{
  "n_layer": 15,
  "d_model": 192,
  "n_head": 6,
  "n_kv_head": 6,
  "head_dim": 32,
  "d_mlp": 768,
  "vocab_size": 8192,
  "activation": "tanh_gelu",
  "norm": "layernorm",
  "norm_place": "pre",
  "norm_eps": 1e-05,
  "positions": "learned",
  "qk_norm": false,
  "attn_scale": 0.177,
  "bias": "all",
  "tie_embeddings": false,
  "parallel_block": false,
  "extras": ["capped logits"],
  "init": "normal",
  "init_std_qkv": 0.0338,
  "init_std_o": 0.0,
  "init_std_up": 0.0338,
  "init_std_down": 0.0,
  "optimizer": "muon_variant",
  "lr": 0.00238,
  "beta1": 0.95,
  "weight_decay": 0.033,
  "lr_head": 0.00774,
  "grad_clip": 0.5,
  "warmup_steps": 200,
  "schedule": "cos",
  "final_lr_fraction": 0.1,
  "batch_tokens": 32768,
  "seq_len": 256,
  "doc_mask": false,
  "train_tokens": 340900000,
  "steps": 10404,
  "dataset": "wikipedia_en"
}
Each number is 128 + 24 x the weight over its row's rms, rounded and kept within 0 to 255. Layers, rows and columns count from 0. Numbers have three digits each. The size before them is the row's rms in percent of the matrix's.

# layer 9 attention value, 192x192, rms 0.124, rows 14-31, columns 0-63
104:115100142125097150158162103131150151126101115144116082168157168152139160130143123084128102101110155156146153118107126128172152159135073112118088144112107186107155172104109134108121119127124142
100:118146172138170132174128082144171139084105096076146127102145124163102111125080094076093121119122122163131171094082114127090138171134146149147090111090149147126139161130116159149114120135143092
106:085149177109145105105110160105101126120106129119147115130178157131086077133131157127137144148139176157154112102130111138142114112116137120097116133083137065158134098151101096143147166120115119
104:116145099158115105131113142117117124146132122164095120170137160109158158164131150180143144134130182140148156173133156111146112164107124137101135127126087176152108127158124140126119164121153146
108:165133081176151158113120133090127122160114114143153109150136099099147121145121115116105144117134130116091128163132083129150128104135139116177127155140120131082104128128153161138127120147134160
106:129127167109123154091157129110090114152121134139089130117129098132153142145121143149105121121134169144130124104150151116120181085139140141076149100162101156111132130135092105096111134130130152
101:144111152145105085123144106113121131166093147162129114132104119094058149118159169082096157141122133081118147136151097096127134134103131114133097095118138127111150133167092145146129077108133127
105:121113072117080132153128143127160116109168082157120121138148170137105099160125133188094132162141172107143128123129113084104121125145166128126127141089152088121152181138138093118120125138113157
105:149120119106154148148104118144102132108164149095108131160178113157133067113165109123104087170097121112151129121157106153115125114109123103123130089131142130181120095107114186111118180130116165
094:134123142106132142108155108110103119122075123116161089132111097133123121135114122151096159134135125180132100131119170161121107112132128085118141128121132091129163154111090105139113144163104165
106:161150130112134118140131108100182159090168144111146116105078096139111145138117110122104114118133123125123133122075152128101107137150116149143186099097101164165137140107147099122146130137102124
102:102101107104112161100166162133067133122131085140153134085143127086125118137136143124138168131137131171171137119156153133081100150194138115105139097163151117092172128165153145101128120121146178
102:136159144112123105195111135130124137145133091147095108150116161156099128165081133103149147114149158118112129124126102115133124096130155137104133142100167121170101085125140114146153157134142158
097:113158171074134160128113107111181153114103135134088150119149154132157126155065160106107126135137121119125098133129146141121145095157121118114137077174116091136146134114133104100106157161149181
099:128135108101100093147125170093149123074168144144101150118119121128120146133094118113114149125118134139134175083137141156126118134117111120138147074130087117171126099100101092164153148127161101
099:119104131136163153097131147157122133104131153110124102134130118130109147158134105128136161120155128137122154094103161122130124129149147123135157144101135142109153107070062184146149170118130113
101:113133099140106139080189142141114124156091107097144123130125140079147099112104179104125141139122137121132103127137170113124120151150134126123136114161144134111165169118141137133102166131096124
097:120125093147059087129087132150126121141124165153148143138095150162100138114102069119150145127134100089125108152127098148113103117111108148143116108114125135165159160105110142140164142108104132
# layer 9 attention output (transposed), 192x192, rms 0.104, rows 14-31, columns 0-63
098:115130156109156149140123154117106152141131157118160115154118090104133092169161157118136111142124091159160116127040165191116091062137087099113162108121112139161118110117145152144104129133129086
104:126155071081093125150106134136114117118114144122133089142150135161126128153158105108184120081127153128114144147126179136156158110107118125104097098116131129111147134147103112095167133102128131
105:145132114083137186172144117121131145166152126143098112104156115157156145161103155137124153160128143131099122123114153115120098170127126103152147123125136146134162135080137098150123116135140163
104:109085157158125119114128128131149126099163127125114096144097108133110141104071145116189085133165136152142153096111081157124123145164155102082170140123113140121155157109094151160106089152131155
103:127102156094124121094134109149114157155154124117104169125070130140108142163125085135152099112158157147162134137163138095120162168144158111100132120109137145134111151128096134168145162121134153
109:140103126148153107086119118128186095123165107132192068174118113158103116118112120102131133138124078124135098215100092126135148143128185092149135154142127138090142090096135123161119126114142101
100:135141126124144133096168103133117140123155150152143125151151160133112094138104135102130126129145105128162162091075128165119175125204136161095154097140127132170087129124151135154137065099162154
110:128106154118145130115127111141162139146147191111101114156156127135141131114116123116147141176142108152088108151147111137112112091159129108162129122156121143103100158144100139064125098182134086
102:143186137124117107096077145103131107123111087134160141088124095106174141144111120090131156114161106120106093151160138115141105124148123111166148141136130135128109100097123097160097102144097103
099:164097146138133171111143105122154128117152110147143128103116102107111101144151132135120115084118147132182125135092134113129130115125145102141118141113148166163118070116119145106180107141146130
107:121122101130132123144162145124115198110139179160137143130114136171118110086120118106102122106110169105120113100149118135157123151139086167149122119154161144096145153143066130133124179097142106
101:109101127144085128124104140119145138128140120115169148158144127156118152102103131092141123144161089152109121155115137158106146175127105100123146135117100167139085113115114166124171121144114110
103:162145111145125130142110115114119079128195150117105122122145137176095130112140131145134106136114123187130130127126120142109137152142112133178163122165122111134126127099125133125120102162120143
100:126163146136155082135130099121100153115151142101115117131135081084098115167148110130131102138120125138104119135089138102132161128152146114105146147113122152152140115089156131152157122101138128
097:143169112108104126115132139133113124127124164103097115131115096137117111092134127134141165112144120092144123160129106132115077130139132155129153158165171147153125142118131129152105169106107130
093:124078127136078140093117150124105127160114074143172135112123131083138167121122137137154125100120157126102142187096127074137134156134145168097078113129129128125105143099121116103112123172109135
099:159095134155121151164147105159153134092167104135115159149104113069127125148147085147170141151170157113138132095139096150115190080118147151123111143106120123126091120140118111138147160135128128
099:136144146138183115141123128154177124130118109100109138152113134092156106148114118164113144108128133148126157104073109151131109108085085096160097104124143111144153147137104108108143117151101125
# layer 9 attention query, 192x192, rms 0.125, rows 32-35, columns 0-63
101:111130150157147158109156111114124123142093102133154134134167119139176122123092152114130126158125123097131113137147069105140112109152095144130140151122132139135109141101148128147080125118128140
094:136091156145155100112105126094156126115119122123140113158104072118121097134107142152159100109134158134160105111145167148113187144136174116087108126151120134121131154146145176117140095113144170
109:140132154085136129127120117123106131135112144151067146131137102128097170148171177143176096111122126146130128138200139109147094142111139120130116089128137127147157115099184126127112144145108143
106:121117127129137107129127155109128116147072101150186158141105093122145099145107113082115160135138132145134122120110075120113107067125184151099115148129124145157129132142147095156120123140153142
# layer 9 attention key, 192x192, rms 0.123, rows 32-34, columns 0-63
104:135146131113133160150125140106107130161139144137125120182148108142168082136125100152126133123130112088092141138144117111183126147132131150153106168139137125152164099136128098112097145148136150
088:152091085104129142106105139138159109132092118204095130117122125150124113133123148130151086125153118118127118137121150135143123146135149139165106125128111128105109116096133104117165110143136110
109:152134156096160152127098153136124140143140166119082137134159095113147130165132136115125135089140106105119109124174124107147118099130157131150095113149137122136144117126170142180151141140131122